python train.py --activation="gelu" --attn_scale=0.177 --tie_embeddings=false --warmup_steps=438 --doc_mask=false --train_tokens=157300000 --dataset="wikipedia_en"
Each number is 200 + 20 x the weight over its row's rms, rounded and kept within 0 to 999. Layers, rows and columns count from 0. The size before them is the row's rms in percent of the matrix's.

# up: layer 7 MLP up, 256x128, rms 0.107, rows 31-130, columns 96-127
# down: layer 7 MLP down (transposed), 256x128, rms 0.0902, rows 31-130, columns 96-127
up31,142,187,199,201,197,190,214,200,222,229,196,220,240,195,204,155,187,188,154,217,192,181,209,224,197,191,173,145,225,186,191,208,207
down31,135,185,230,182,219,228,205,177,214,167,202,172,169,207,196,180,193,208,202,238,200,195,201,228,221,185,207,192,187,196,194,194,220
up32,069,218,221,183,206,197,211,186,211,180,202,206,200,212,199,209,205,213,174,208,211,199,179,232,215,195,229,208,244,216,199,187,173
down32,060,185,205,178,192,189,218,208,187,219,172,218,226,186,159,188,185,196,208,172,179,198,217,181,181,214,176,191,179,205,212,219,217
up33,070,218,240,248,192,197,183,232,153,208,176,194,204,201,201,193,184,163,217,188,204,230,199,229,211,195,202,193,196,189,187,190,186
down33,057,215,170,182,223,189,233,190,209,193,209,208,195,213,204,229,213,216,177,197,197,190,198,194,177,212,192,207,220,229,187,199,207
up34,032,180,234,202,209,212,232,153,217,203,209,180,189,228,217,191,216,245,228,218,213,208,190,195,198,189,191,197,215,208,216,208,200
down34,025,224,159,189,166,223,170,214,211,203,190,214,211,191,180,208,195,196,171,196,213,197,196,209,202,202,197,211,216,180,172,206,202
up35,075,180,182,198,209,218,198,170,204,193,208,200,178,194,226,206,204,194,215,194,194,209,187,210,170,191,162,195,212,223,197,170,181
down35,064,251,202,205,187,201,206,211,191,199,180,188,196,198,191,179,195,232,192,191,208,159,212,217,221,179,211,193,224,182,205,211,241
up36,124,203,232,196,175,177,179,189,192,190,197,221,178,204,225,195,192,156,179,182,203,169,209,195,210,174,203,172,202,196,219,213,182
down36,134,182,163,180,211,225,216,201,207,180,215,174,241,201,193,192,206,224,210,240,177,223,156,196,208,200,194,202,230,211,178,176,208
up37,114,178,153,239,203,198,208,214,202,180,224,198,204,156,218,164,183,228,164,183,224,204,175,223,191,181,170,211,212,229,188,199,222
down37,129,203,254,174,195,211,197,203,192,227,192,203,203,205,161,226,208,195,220,205,187,180,221,197,183,224,214,195,217,180,195,196,182
up38,018,247,228,191,206,196,190,223,199,200,221,179,188,175,180,189,212,184,168,231,231,218,192,199,178,208,213,201,199,188,202,191,219
down38,015,186,181,231,192,194,211,185,193,200,192,220,200,236,194,189,170,200,232,181,167,200,199,219,186,174,172,185,194,193,200,208,201
up39,030,212,214,196,191,206,193,192,171,170,222,226,180,213,173,197,212,209,228,206,211,197,205,194,211,184,176,226,202,197,154,202,189
down39,025,208,200,195,212,183,206,215,212,198,178,152,215,201,216,195,181,220,180,197,212,181,184,215,205,230,210,194,197,182,230,240,217
up40,006,224,211,222,220,197,186,156,182,228,194,180,190,203,164,178,214,186,203,218,193,196,200,180,198,172,169,180,192,196,188,175,168
down40,005,191,190,161,164,196,183,198,218,175,205,184,154,199,189,201,183,175,199,181,194,172,195,211,167,194,210,206,209,179,170,203,221
up41,067,210,183,209,221,196,191,178,225,220,243,179,152,206,229,205,190,198,214,233,202,194,190,164,198,210,194,214,177,232,186,224,204
down41,056,187,208,229,180,217,206,220,195,183,149,199,260,219,186,190,197,211,190,180,208,184,211,221,191,211,190,172,198,156,192,160,183
up42,118,212,194,231,228,263,213,177,167,223,210,242,246,185,210,194,174,204,207,219,198,194,204,178,209,194,201,195,218,203,205,191,211
down42,117,186,203,201,191,182,196,187,213,182,211,180,175,201,185,215,219,218,190,194,199,212,214,218,192,195,162,229,198,182,187,181,183
up43,137,176,220,193,191,243,208,208,212,172,181,224,185,207,191,172,183,179,169,192,249,206,191,182,182,159,203,168,186,183,180,174,221
down43,144,223,179,203,192,176,233,196,211,217,175,191,200,197,185,191,206,213,202,208,179,171,179,167,233,183,195,226,199,200,215,248,208
up44,074,185,224,209,165,235,226,205,211,201,212,195,182,202,190,206,187,157,189,176,204,212,183,198,213,213,150,188,207,189,159,192,190
down44,058,216,181,193,205,209,199,188,190,177,175,191,183,212,203,224,217,170,206,214,212,204,196,202,191,186,203,230,197,235,209,211,210
up45,150,176,178,197,215,171,183,236,184,166,209,198,188,162,201,214,203,173,191,197,248,185,188,200,182,195,220,190,196,206,203,200,187
down45,138,220,221,246,178,222,165,191,210,182,193,215,262,214,204,214,169,201,224,192,174,216,194,214,199,214,177,221,223,184,198,199,235
up46,120,210,178,203,188,210,214,211,214,241,231,206,247,214,176,212,211,203,189,197,200,218,200,207,173,209,210,188,214,192,191,209,223
down46,124,211,154,198,251,191,176,203,220,192,207,172,148,231,216,155,156,203,208,209,186,169,215,184,180,199,207,209,194,207,197,185,209
up47,109,184,193,212,208,193,213,193,232,200,189,179,209,191,203,194,220,232,223,237,183,176,173,201,208,162,229,188,250,202,200,152,174
down47,096,212,225,190,211,220,189,217,164,187,206,232,177,214,205,189,197,186,158,182,213,232,230,214,203,191,184,196,195,196,198,212,213
up48,058,227,160,219,207,199,202,200,178,223,196,212,185,173,223,215,214,162,188,153,199,176,173,213,215,188,203,186,210,218,203,169,198
down48,049,195,235,178,237,213,204,192,199,183,214,223,208,211,177,176,209,197,211,236,196,219,218,201,175,198,178,182,203,165,191,211,191
up49,034,199,199,204,189,219,229,199,233,181,219,207,212,214,222,181,185,219,239,209,188,187,185,214,190,197,162,214,213,225,183,183,217
down49,029,203,207,180,206,201,183,179,171,187,172,189,195,168,175,196,200,193,176,182,218,202,182,190,202,210,205,219,218,179,231,234,183
up50,008,212,180,194,174,219,225,215,254,215,212,187,204,158,233,214,186,192,168,222,190,216,181,174,196,196,219,203,172,187,191,181,216
down50,007,177,205,181,187,189,174,161,179,178,193,209,189,252,198,189,173,199,231,176,170,175,180,179,178,218,188,204,196,171,189,195,204
up51,103,186,230,207,185,234,204,175,194,152,231,209,199,239,194,184,204,216,205,218,246,197,185,237,193,200,191,193,237,180,181,191,202
down51,096,230,177,206,218,173,175,202,217,212,210,209,205,151,212,212,207,205,201,181,155,189,218,156,217,199,239,232,177,207,213,204,179
up52,128,215,224,230,202,186,188,189,217,166,204,191,197,218,200,200,210,159,193,203,218,209,154,167,190,180,232,160,205,189,211,166,196
down52,132,201,155,200,191,192,213,189,178,223,217,156,215,203,202,213,187,214,188,217,190,213,199,222,215,209,208,223,173,207,186,212,163
up53,122,225,211,157,209,205,207,188,203,210,239,190,181,210,174,220,184,180,224,229,210,184,195,177,192,206,213,203,218,221,169,224,185
down53,120,203,197,238,180,233,211,228,170,149,189,209,217,204,245,165,205,218,157,199,156,208,184,247,198,175,196,187,214,186,215,164,197
up54,014,211,175,207,167,203,198,201,233,208,215,204,207,171,232,201,176,197,156,199,188,222,170,185,203,219,165,202,165,199,186,164,202
down54,011,180,210,195,217,194,200,160,171,187,190,230,184,216,194,181,216,189,254,172,185,171,205,211,186,189,201,210,223,200,216,214,214
up55,107,231,244,222,179,188,226,172,171,246,194,199,188,202,189,130,222,170,197,188,230,192,164,208,191,203,206,186,209,196,214,171,162
down55,099,166,192,184,181,226,165,192,216,177,212,171,207,192,222,239,194,207,198,237,159,184,207,201,179,187,208,234,223,219,187,215,192
up56,098,152,213,220,210,224,206,181,229,209,215,196,170,182,195,179,191,210,219,224,195,171,179,200,192,187,200,178,226,223,177,174,195
down56,100,225,159,208,199,197,208,226,184,189,205,182,201,240,203,214,192,179,210,192,183,232,222,210,241,215,203,233,195,180,231,213,179
up57,133,204,196,177,242,208,228,166,182,196,242,207,222,208,182,218,213,240,212,245,180,194,181,211,210,224,178,177,218,217,192,198,206
down57,134,182,176,207,171,194,200,219,211,221,162,228,174,170,192,189,190,188,196,202,229,212,203,188,197,163,219,196,209,162,188,207,206
up58,138,235,212,209,220,202,197,204,198,197,191,205,184,200,204,163,202,194,183,184,222,177,188,201,206,195,210,159,218,227,203,214,197
down58,142,200,186,176,218,182,178,191,205,204,206,222,215,229,226,195,226,184,191,245,213,215,196,201,182,175,178,239,194,196,185,171,201
up59,089,187,195,186,221,219,230,203,223,170,172,203,209,228,202,216,173,231,209,207,202,175,216,214,187,190,227,193,215,210,173,214,198
down59,084,219,214,182,193,182,194,183,190,190,203,226,175,188,221,201,204,172,167,191,191,210,182,207,199,182,179,196,201,174,188,210,210
up60,096,215,179,253,216,202,215,190,245,202,197,196,216,214,217,195,207,174,190,189,188,218,177,188,196,226,198,204,190,189,179,189,201
down60,106,205,210,143,200,186,198,226,200,193,183,172,175,211,200,223,183,205,209,202,230,217,233,212,212,215,226,220,209,199,244,199,168
up61,121,186,197,206,199,187,224,213,214,194,232,233,208,197,201,201,191,134,191,179,207,190,194,203,203,204,197,193,222,246,211,185,194
down61,115,226,209,190,172,168,208,204,200,188,182,205,206,161,196,203,211,192,187,210,204,196,190,168,204,196,211,221,192,204,191,216,196
up62,114,218,211,201,215,213,216,178,214,194,203,212,208,237,212,242,199,179,213,194,207,180,191,228,213,179,168,182,195,198,198,202,205
down62,125,195,164,191,175,221,176,202,205,238,220,192,188,190,197,160,186,198,227,197,168,206,211,176,209,200,208,203,202,193,217,178,220
up63,100,194,222,272,226,242,208,177,209,185,190,213,155,213,208,216,178,172,164,189,224,221,164,188,169,216,187,202,195,215,179,177,179
down63,101,226,179,124,193,182,240,211,176,181,208,191,225,199,181,232,216,217,218,197,204,195,231,192,212,185,209,208,224,199,208,233,207
up64,011,235,188,186,213,204,211,173,175,174,224,177,235,181,182,219,195,183,142,183,188,229,182,162,213,195,194,191,201,197,218,184,208
down64,008,189,215,201,176,171,168,181,202,191,185,216,173,240,193,167,195,201,238,196,187,140,207,218,208,212,186,199,182,189,182,194,203
up65,127,219,219,186,162,199,195,214,196,206,202,227,200,158,191,194,224,181,214,228,232,198,208,208,188,169,234,166,180,217,219,197,211
down65,136,195,179,204,220,202,220,208,180,162,202,172,222,208,207,189,213,221,213,193,170,192,165,174,211,222,164,217,221,204,182,180,218
up66,128,200,210,205,185,225,215,160,205,199,247,195,175,224,247,152,185,201,192,175,217,202,220,222,221,187,204,174,209,209,158,199,158
down66,113,205,241,185,199,188,211,248,192,228,173,198,254,186,168,207,226,172,209,230,197,193,150,204,192,202,211,198,177,210,216,202,232
up67,106,212,185,225,197,196,202,214,205,215,204,240,222,165,209,213,188,169,213,233,224,193,189,182,212,170,251,198,231,180,200,231,188
down67,093,201,200,199,186,187,196,198,184,184,254,199,170,242,187,205,199,203,191,187,167,199,194,186,215,186,163,203,176,186,190,213,208
up68,113,213,200,253,199,226,212,189,225,142,200,190,171,198,200,225,226,172,220,212,192,186,163,131,167,215,192,218,207,219,170,182,184
down68,125,170,205,184,194,192,172,194,174,222,169,156,181,195,217,214,181,196,178,211,227,207,209,222,200,208,224,201,197,183,215,227,209
up69,040,240,211,211,164,183,214,210,188,231,218,198,172,166,185,214,221,220,179,261,213,216,173,186,186,203,206,181,182,194,199,209,170
down69,031,188,189,203,215,206,186,193,189,195,204,207,214,247,213,196,178,203,212,157,182,182,236,228,179,202,178,196,206,186,221,171,226
up70,031,195,179,212,163,214,182,231,181,259,206,193,219,182,217,195,182,172,186,161,214,190,179,187,202,205,203,192,189,196,179,204,229
down70,022,190,210,200,245,217,219,190,211,154,194,201,171,193,195,202,211,233,210,201,187,220,217,235,183,214,166,213,220,196,193,191,191
up71,048,213,185,206,200,203,211,215,216,228,196,217,178,189,238,203,213,162,187,193,200,187,181,215,178,200,192,182,193,220,204,198,178
down71,034,207,214,209,215,204,165,184,199,186,223,206,222,179,195,186,194,203,229,227,192,202,203,184,216,193,190,184,209,153,176,185,212
up72,101,186,221,184,180,243,227,185,230,165,231,231,196,179,206,185,192,212,190,227,163,175,185,147,225,214,192,191,167,216,197,192,232
down72,108,206,202,241,187,206,212,202,200,221,174,189,191,215,182,203,202,185,188,205,244,212,198,254,187,184,208,208,237,193,214,199,167
up73,093,218,197,273,224,200,202,211,216,182,179,222,204,161,211,202,216,138,203,178,184,184,188,180,212,182,211,181,220,224,188,180,195
down73,083,172,205,154,180,221,224,200,200,194,230,210,199,230,227,162,176,245,206,228,226,218,219,190,201,207,178,184,208,201,185,211,225
up74,088,227,222,210,220,185,213,222,164,207,200,190,175,193,172,229,217,159,214,201,195,184,161,176,211,185,192,226,184,238,162,218,198
down74,071,208,191,195,188,212,231,198,208,169,198,213,206,204,193,201,183,225,196,219,227,206,224,179,194,175,181,204,242,192,196,187,193
up75,077,202,184,247,229,220,210,172,176,177,218,212,171,205,228,203,214,202,208,189,202,172,171,175,175,189,177,199,188,207,205,177,202
down75,069,207,195,168,184,211,205,238,210,222,169,189,223,233,200,187,177,219,201,202,204,225,202,206,186,207,206,172,215,189,193,200,177
up76,114,182,227,243,215,182,208,193,210,209,231,232,208,194,193,197,194,194,177,221,198,180,199,205,243,183,212,166,177,202,170,204,203
down76,124,218,176,162,185,207,214,203,190,207,195,204,189,201,195,183,186,208,209,220,222,229,215,202,214,241,207,222,241,197,226,191,187
up77,131,212,216,180,164,229,188,200,204,173,220,210,189,194,216,184,216,183,207,219,186,226,177,205,176,187,197,180,167,201,228,171,236
down77,133,198,189,213,190,207,171,161,214,211,201,203,235,223,198,223,201,210,208,198,227,147,210,206,207,218,197,230,234,187,193,233,181
up78,006,190,181,200,195,174,199,231,243,209,178,184,224,179,207,215,198,170,155,209,189,198,212,194,228,217,213,193,194,188,219,192,207
down78,005,228,190,176,180,201,201,190,177,220,222,195,231,213,204,210,179,211,214,196,182,214,206,166,208,207,204,215,190,177,190,181,251
up79,075,179,218,217,190,182,208,240,202,192,240,207,240,196,231,206,196,166,205,208,180,167,190,186,226,206,182,185,193,221,160,203,219
down79,054,233,173,179,236,240,208,153,192,193,205,196,216,203,183,183,174,227,202,185,195,234,194,195,209,203,207,205,215,203,226,174,192
up80,092,229,187,187,192,193,205,198,206,203,161,211,240,174,170,209,206,207,208,242,200,183,175,189,222,196,212,200,185,197,190,159,168
down80,080,171,218,225,193,214,205,203,175,216,210,197,154,187,195,221,181,198,191,169,190,187,204,207,201,179,181,208,180,232,218,227,208
up81,121,206,199,229,205,216,190,188,210,195,177,196,203,207,205,199,236,176,215,186,211,210,166,212,176,206,203,182,224,183,198,162,172
down81,124,195,200,174,201,194,237,222,220,191,228,211,193,192,174,194,159,217,175,215,195,178,211,183,230,178,191,238,203,202,199,202,192
up82,032,221,219,202,211,192,214,171,204,169,206,203,174,232,177,189,251,231,229,248,233,223,210,208,201,208,222,216,218,189,191,194,175
down82,023,221,182,191,189,175,205,217,182,217,192,190,218,192,218,223,168,215,170,169,180,181,195,205,212,186,213,200,183,187,209,199,222
up83,101,206,212,191,201,199,200,185,222,170,220,239,178,196,193,173,219,181,212,168,174,162,172,196,179,172,222,171,184,180,194,214,184
down83,111,213,183,218,210,182,187,196,187,251,185,172,209,202,221,200,200,179,201,236,219,229,202,207,188,196,204,217,208,212,202,228,195
up84,128,205,207,205,201,204,173,186,177,195,197,189,191,213,209,207,200,180,232,217,198,210,187,169,196,214,210,173,211,195,187,155,169
down84,127,196,168,192,188,237,202,164,208,198,183,184,226,216,204,201,200,198,180,210,206,203,181,191,195,181,203,207,230,213,201,231,192
up85,115,215,224,200,211,183,232,220,186,196,234,223,191,202,230,198,178,226,190,166,210,197,172,183,233,223,189,210,167,198,169,213,178
down85,118,169,178,169,176,195,193,196,211,202,193,161,180,216,196,194,182,188,183,243,201,234,236,211,202,198,227,201,200,187,217,213,201
up86,116,196,201,208,191,205,204,181,230,210,195,226,212,176,192,180,195,188,202,191,184,183,164,209,187,197,210,174,206,224,217,189,215
down86,119,227,220,171,207,215,182,203,182,214,196,207,181,192,203,192,228,196,188,218,207,199,223,170,208,218,184,215,203,205,196,185,164
up87,071,234,176,181,188,204,203,209,189,185,202,190,165,199,186,198,244,179,234,194,207,191,186,176,195,209,204,183,232,220,202,196,214
down87,058,183,196,199,208,203,197,210,217,206,206,203,205,226,197,209,158,187,182,207,163,225,204,196,207,223,161,207,184,148,213,185,178
up88,007,201,206,222,173,205,204,244,220,210,191,198,221,173,243,188,208,179,190,234,207,213,180,213,204,220,255,228,159,161,187,218,216
down88,005,206,194,205,219,189,194,173,206,206,188,170,197,201,183,215,172,206,231,167,171,182,203,168,209,167,191,197,213,172,200,192,205
up89,127,148,228,184,191,199,225,189,193,197,200,177,179,215,205,183,197,214,218,202,227,195,194,197,162,173,243,163,187,234,183,158,191
down89,116,232,183,195,221,201,195,195,205,182,169,231,165,243,184,189,215,181,198,176,204,182,182,199,186,203,191,215,183,199,207,221,233
up90,115,204,212,205,201,236,202,191,226,167,199,216,192,188,192,196,181,217,180,207,171,195,192,212,177,183,207,181,202,197,203,206,193
down90,121,224,215,190,188,177,230,199,187,243,208,166,210,198,211,226,203,192,196,215,221,220,188,178,236,219,187,197,220,226,171,232,226
up91,133,215,243,209,224,173,199,210,188,200,186,242,192,189,213,162,199,200,201,217,223,192,159,196,209,192,240,215,189,202,214,193,202
down91,134,195,194,198,211,239,201,197,201,208,191,181,214,255,215,209,167,198,179,179,207,210,217,191,179,208,176,174,183,195,167,243,236
up92,087,234,191,192,190,213,193,186,193,194,210,197,215,185,233,153,202,175,177,214,206,188,193,226,199,223,169,208,180,191,210,210,206
down92,085,182,223,182,188,204,207,184,238,230,170,173,187,203,177,236,198,206,217,221,191,216,228,189,205,191,200,199,224,190,221,203,180
up93,132,173,206,183,197,231,210,184,165,182,209,208,210,198,178,172,197,220,195,238,223,201,208,217,218,206,170,168,215,258,195,205,204
down93,131,230,180,209,205,172,177,207,242,209,181,198,191,212,213,185,221,188,224,203,202,199,169,227,178,215,212,219,207,174,187,201,230
up94,126,185,218,211,193,203,243,171,244,185,184,185,172,204,235,181,221,184,188,204,237,169,189,175,202,161,232,194,217,209,208,177,230
down94,121,199,192,184,181,184,171,191,194,189,178,197,184,227,194,199,200,186,200,209,156,201,160,209,208,197,169,204,183,177,177,244,185
up95,112,209,219,221,222,242,211,200,233,166,228,208,239,178,180,182,182,205,197,226,204,172,176,210,184,207,165,202,199,180,211,192,199
down95,101,219,201,201,183,188,165,195,167,194,169,197,178,221,179,202,195,205,186,208,206,197,201,220,207,197,221,196,213,232,192,193,236
up96,011,222,198,204,183,221,211,209,248,224,208,196,186,174,207,190,205,198,163,224,201,229,183,192,209,203,171,205,169,195,184,175,216
down96,008,175,208,194,206,192,188,168,163,180,181,214,177,215,204,198,180,181,251,171,197,158,200,198,170,183,197,212,234,193,196,235,203
up97,089,232,196,211,210,182,199,199,199,157,232,195,188,197,230,169,230,181,192,161,188,172,188,195,183,206,234,205,183,184,198,184,181
down97,083,185,208,186,200,217,216,170,208,216,157,217,185,215,175,173,193,196,206,218,222,211,201,202,221,201,142,180,205,213,217,208,206
up98,017,187,192,210,197,230,248,169,240,188,204,180,188,192,236,212,206,225,176,194,205,219,178,191,187,182,176,204,163,234,182,169,217
down98,014,219,186,186,190,183,176,206,160,195,192,245,199,209,176,175,199,179,215,204,200,161,191,201,199,211,213,215,235,166,202,228,197
up99,105,214,187,189,213,207,180,198,242,200,185,191,192,205,209,184,284,215,200,236,178,186,196,197,157,192,225,194,211,182,209,204,186
down99,102,204,205,210,164,212,205,196,168,214,215,199,207,195,223,216,167,188,199,200,222,209,212,201,208,198,180,206,213,231,173,208,213
up100,093,204,211,224,208,213,193,195,172,209,215,235,205,180,204,209,177,222,197,195,197,208,193,207,210,176,192,204,202,237,158,181,187
down100,092,186,199,178,186,195,183,222,184,193,193,155,211,215,176,198,191,181,223,201,193,230,222,223,203,215,214,191,218,169,264,213,220
up101,134,193,220,214,181,190,201,162,157,185,230,211,173,188,212,176,206,205,191,199,230,186,168,172,162,157,205,193,198,179,216,212,214
down101,136,210,185,139,220,190,181,230,194,214,225,209,207,250,202,179,184,206,187,231,208,193,210,179,218,191,190,195,197,209,174,187,189
up102,086,176,246,203,204,211,217,184,213,180,212,207,194,167,178,159,223,192,147,198,195,185,189,210,194,207,206,172,184,230,193,220,196
down102,081,206,150,213,210,190,208,199,215,227,212,193,188,198,207,212,207,176,215,218,195,170,194,210,215,186,208,228,241,195,201,188,174
up103,135,224,221,168,210,198,232,198,187,193,209,178,187,186,213,171,222,187,200,203,209,228,181,179,171,223,204,161,191,229,168,214,198
down103,133,230,180,206,186,182,201,226,171,208,182,240,221,222,200,228,180,214,227,180,208,174,221,207,215,198,193,246,194,192,206,149,217
up104,008,219,213,197,210,193,189,195,184,169,187,178,227,185,201,184,212,153,184,192,208,207,194,214,218,198,218,201,195,160,220,222,193
down104,007,210,182,234,177,209,176,192,217,231,183,188,190,237,184,182,205,203,201,193,199,197,204,202,208,187,181,179,193,209,149,176,212
up105,095,182,203,178,213,198,222,201,196,198,233,239,203,197,191,155,183,179,159,206,208,194,195,194,193,154,174,188,202,225,204,187,210
down105,094,190,194,235,161,190,199,191,190,203,190,185,180,213,212,214,207,216,209,203,201,220,197,219,195,201,213,219,234,160,190,211,209
up106,113,204,203,224,194,179,199,185,191,210,207,188,214,192,210,184,172,210,186,178,206,184,172,241,231,203,175,185,183,205,175,198,196
down106,101,174,233,195,206,176,204,226,184,190,179,189,206,203,210,186,184,192,209,215,210,199,219,162,211,222,204,247,214,155,201,201,208
up107,012,208,206,185,178,193,184,221,213,228,194,225,173,196,158,193,194,216,229,219,206,200,203,218,234,191,181,189,200,189,187,185,180
down107,009,174,226,212,227,215,214,193,175,186,222,188,188,193,225,217,212,196,206,181,200,222,200,178,181,223,202,214,199,228,260,217,186
up108,130,195,218,218,197,183,218,221,181,204,197,208,232,195,209,173,154,207,179,179,211,131,213,206,183,206,182,180,202,226,211,176,219
down108,133,223,200,190,192,223,251,212,203,179,203,193,172,228,200,197,209,186,189,211,209,194,145,224,203,206,206,225,209,163,198,220,177
up109,133,217,201,218,196,195,235,224,219,193,204,223,163,180,195,227,177,213,174,194,251,142,198,212,179,215,195,211,154,222,214,193,197
down109,131,244,212,158,242,163,214,182,189,210,216,197,203,180,186,225,215,183,225,222,181,233,161,189,210,175,185,190,215,167,223,212,165
up110,112,182,166,249,205,203,215,201,212,225,216,187,180,208,230,164,231,174,160,204,194,202,181,217,184,172,202,196,190,215,195,197,183
down110,108,230,229,192,182,196,225,189,211,184,172,229,205,205,210,215,195,208,205,228,209,168,187,195,187,187,204,183,206,191,186,175,203
up111,139,218,212,181,167,206,167,213,212,188,178,188,205,186,195,209,199,199,226,202,190,191,171,187,192,164,192,158,204,193,180,194,181
down111,149,181,197,198,193,186,198,181,208,197,198,233,214,207,197,184,213,186,159,226,197,230,185,182,192,209,205,209,201,201,196,186,236
up112,114,235,187,196,189,190,221,226,183,187,215,202,207,167,215,195,166,192,184,244,202,217,197,195,183,205,227,192,170,200,198,222,195
down112,111,192,215,194,176,238,207,183,195,206,172,202,189,209,188,187,205,194,178,175,182,181,218,197,219,198,216,188,249,196,226,200,201
up113,023,177,187,215,196,218,235,197,224,195,213,196,185,190,239,207,181,197,184,182,178,200,187,197,180,203,170,208,189,239,182,174,212
down113,019,223,208,176,214,190,171,178,170,180,175,214,191,190,170,169,210,192,214,196,215,170,173,204,200,209,197,208,230,176,216,230,195
up114,139,167,168,200,256,193,230,209,175,173,210,225,193,205,206,204,219,208,189,206,193,178,179,178,208,189,211,158,191,190,194,172,168
down114,141,238,208,211,147,218,144,191,207,206,187,189,241,204,192,218,187,162,204,205,187,191,203,219,208,202,212,211,171,231,190,205,206
up115,040,201,198,191,203,171,208,214,273,239,166,180,180,217,207,198,175,190,230,195,203,175,192,232,187,193,182,183,205,239,216,185,206
down115,031,214,221,185,205,226,177,206,166,180,229,215,213,189,208,206,194,187,186,217,218,230,197,172,192,233,224,202,187,165,193,216,186
up116,124,201,221,197,221,211,218,180,188,193,162,197,177,193,210,188,171,224,206,198,176,182,188,189,171,160,197,193,198,163,201,201,207
down116,131,225,184,171,212,216,191,236,217,199,218,210,192,199,223,181,213,169,218,189,234,210,251,212,192,237,179,169,166,189,196,195,185
up117,066,211,154,218,218,189,198,165,184,202,206,221,232,198,215,191,245,199,192,180,187,188,178,199,197,188,201,207,164,190,217,189,202
down117,063,187,238,176,198,224,221,223,220,206,192,198,175,208,197,177,193,196,213,229,206,180,218,189,192,199,199,179,224,200,167,182,205
up118,042,234,209,207,204,192,213,177,176,197,204,205,190,208,208,224,211,230,221,261,240,213,202,215,191,201,215,196,212,242,185,198,176
down118,031,205,190,201,184,196,202,206,199,215,201,167,227,222,190,177,192,187,163,161,176,194,210,189,195,215,176,186,179,136,223,181,220
up119,090,157,216,178,184,248,192,197,244,211,218,166,197,232,170,210,172,228,209,198,177,184,185,219,230,210,199,178,182,203,191,219,191
down119,085,238,178,216,220,181,214,212,153,172,172,224,218,176,237,175,216,190,190,181,201,238,197,200,165,200,211,183,201,198,208,186,194
up120,085,204,191,194,201,230,196,154,217,192,233,215,195,206,219,202,175,223,211,155,171,182,168,203,158,181,179,193,201,207,181,169,196
down120,089,226,223,210,202,183,181,228,178,209,176,171,188,197,177,176,218,169,176,215,235,236,216,201,222,198,211,206,200,201,214,232,196
up121,139,211,226,222,174,220,196,225,182,189,174,203,230,191,179,188,209,209,173,215,180,187,154,201,203,191,173,175,180,221,198,216,169
down121,137,227,175,206,226,189,182,183,209,191,190,195,189,191,218,191,211,201,196,200,214,195,206,207,198,188,233,188,181,201,201,163,204
up122,048,224,160,211,194,220,209,196,195,193,221,228,226,183,224,193,201,179,195,164,166,197,177,218,206,193,181,204,184,207,201,191,209
down122,046,183,238,198,211,202,190,181,189,197,178,209,183,224,179,174,201,202,209,235,230,187,216,198,189,220,185,202,216,196,198,174,189
up123,129,210,190,202,216,150,173,212,203,200,195,207,204,187,197,193,167,198,205,178,205,234,179,214,183,201,202,199,193,234,184,163,183
down123,133,174,185,182,214,252,226,187,226,184,165,189,191,181,212,201,207,224,180,232,192,200,213,205,224,194,211,170,210,174,202,218,204
up124,135,208,215,229,191,200,196,187,180,183,167,200,232,200,228,202,177,211,200,196,235,218,201,206,203,205,186,202,182,225,180,183,186
down124,148,207,197,195,188,204,215,204,199,193,214,165,227,219,226,228,198,233,201,208,193,222,172,205,199,192,189,225,230,226,188,198,233
up125,085,218,188,192,204,216,198,192,199,228,196,218,214,213,257,173,186,210,210,215,221,232,179,200,164,202,247,187,185,217,186,239,197
down125,081,220,215,199,198,171,189,178,194,178,214,206,212,173,159,224,208,190,184,188,185,177,221,200,211,179,170,211,176,207,227,202,187
up126,016,199,207,211,148,209,173,225,231,208,185,215,161,188,149,171,225,187,200,213,182,212,212,191,222,209,202,206,175,170,177,180,190
down126,012,179,196,175,230,185,230,174,195,205,213,195,209,185,263,236,185,203,202,155,178,185,193,199,189,202,200,221,236,210,248,200,218
up127,082,196,224,193,215,161,187,191,214,230,218,214,194,220,207,181,188,163,213,189,193,164,179,196,186,176,205,204,207,182,192,219,214
down127,065,215,162,179,196,194,205,202,188,175,164,195,204,206,205,227,209,200,185,214,187,244,195,213,199,241,181,161,187,214,202,196,196
up128,106,203,230,212,234,201,208,191,212,215,212,213,233,189,215,213,193,200,169,233,192,207,157,196,185,180,178,213,197,225,193,223,193
down128,099,229,198,202,162,201,203,219,195,174,188,202,192,200,152,209,201,188,220,180,223,215,211,209,219,197,204,207,195,196,201,206,179
up129,009,217,214,195,218,198,163,201,168,170,209,219,189,215,133,173,223,186,172,225,210,224,207,220,229,183,177,196,224,200,222,189,197
down129,007,181,187,206,190,196,219,213,186,230,199,175,214,205,228,229,200,190,220,174,190,174,226,181,190,217,208,209,175,190,216,195,211
up130,128,197,212,223,208,188,218,198,220,186,163,187,227,207,184,214,202,170,219,212,237,187,181,182,185,209,216,188,232,223,183,191,187
down130,124,213,161,189,214,230,191,209,193,209,207,208,193,218,178,195,236,205,199,208,178,204,194,208,190,183,161,221,169,189,233,214,194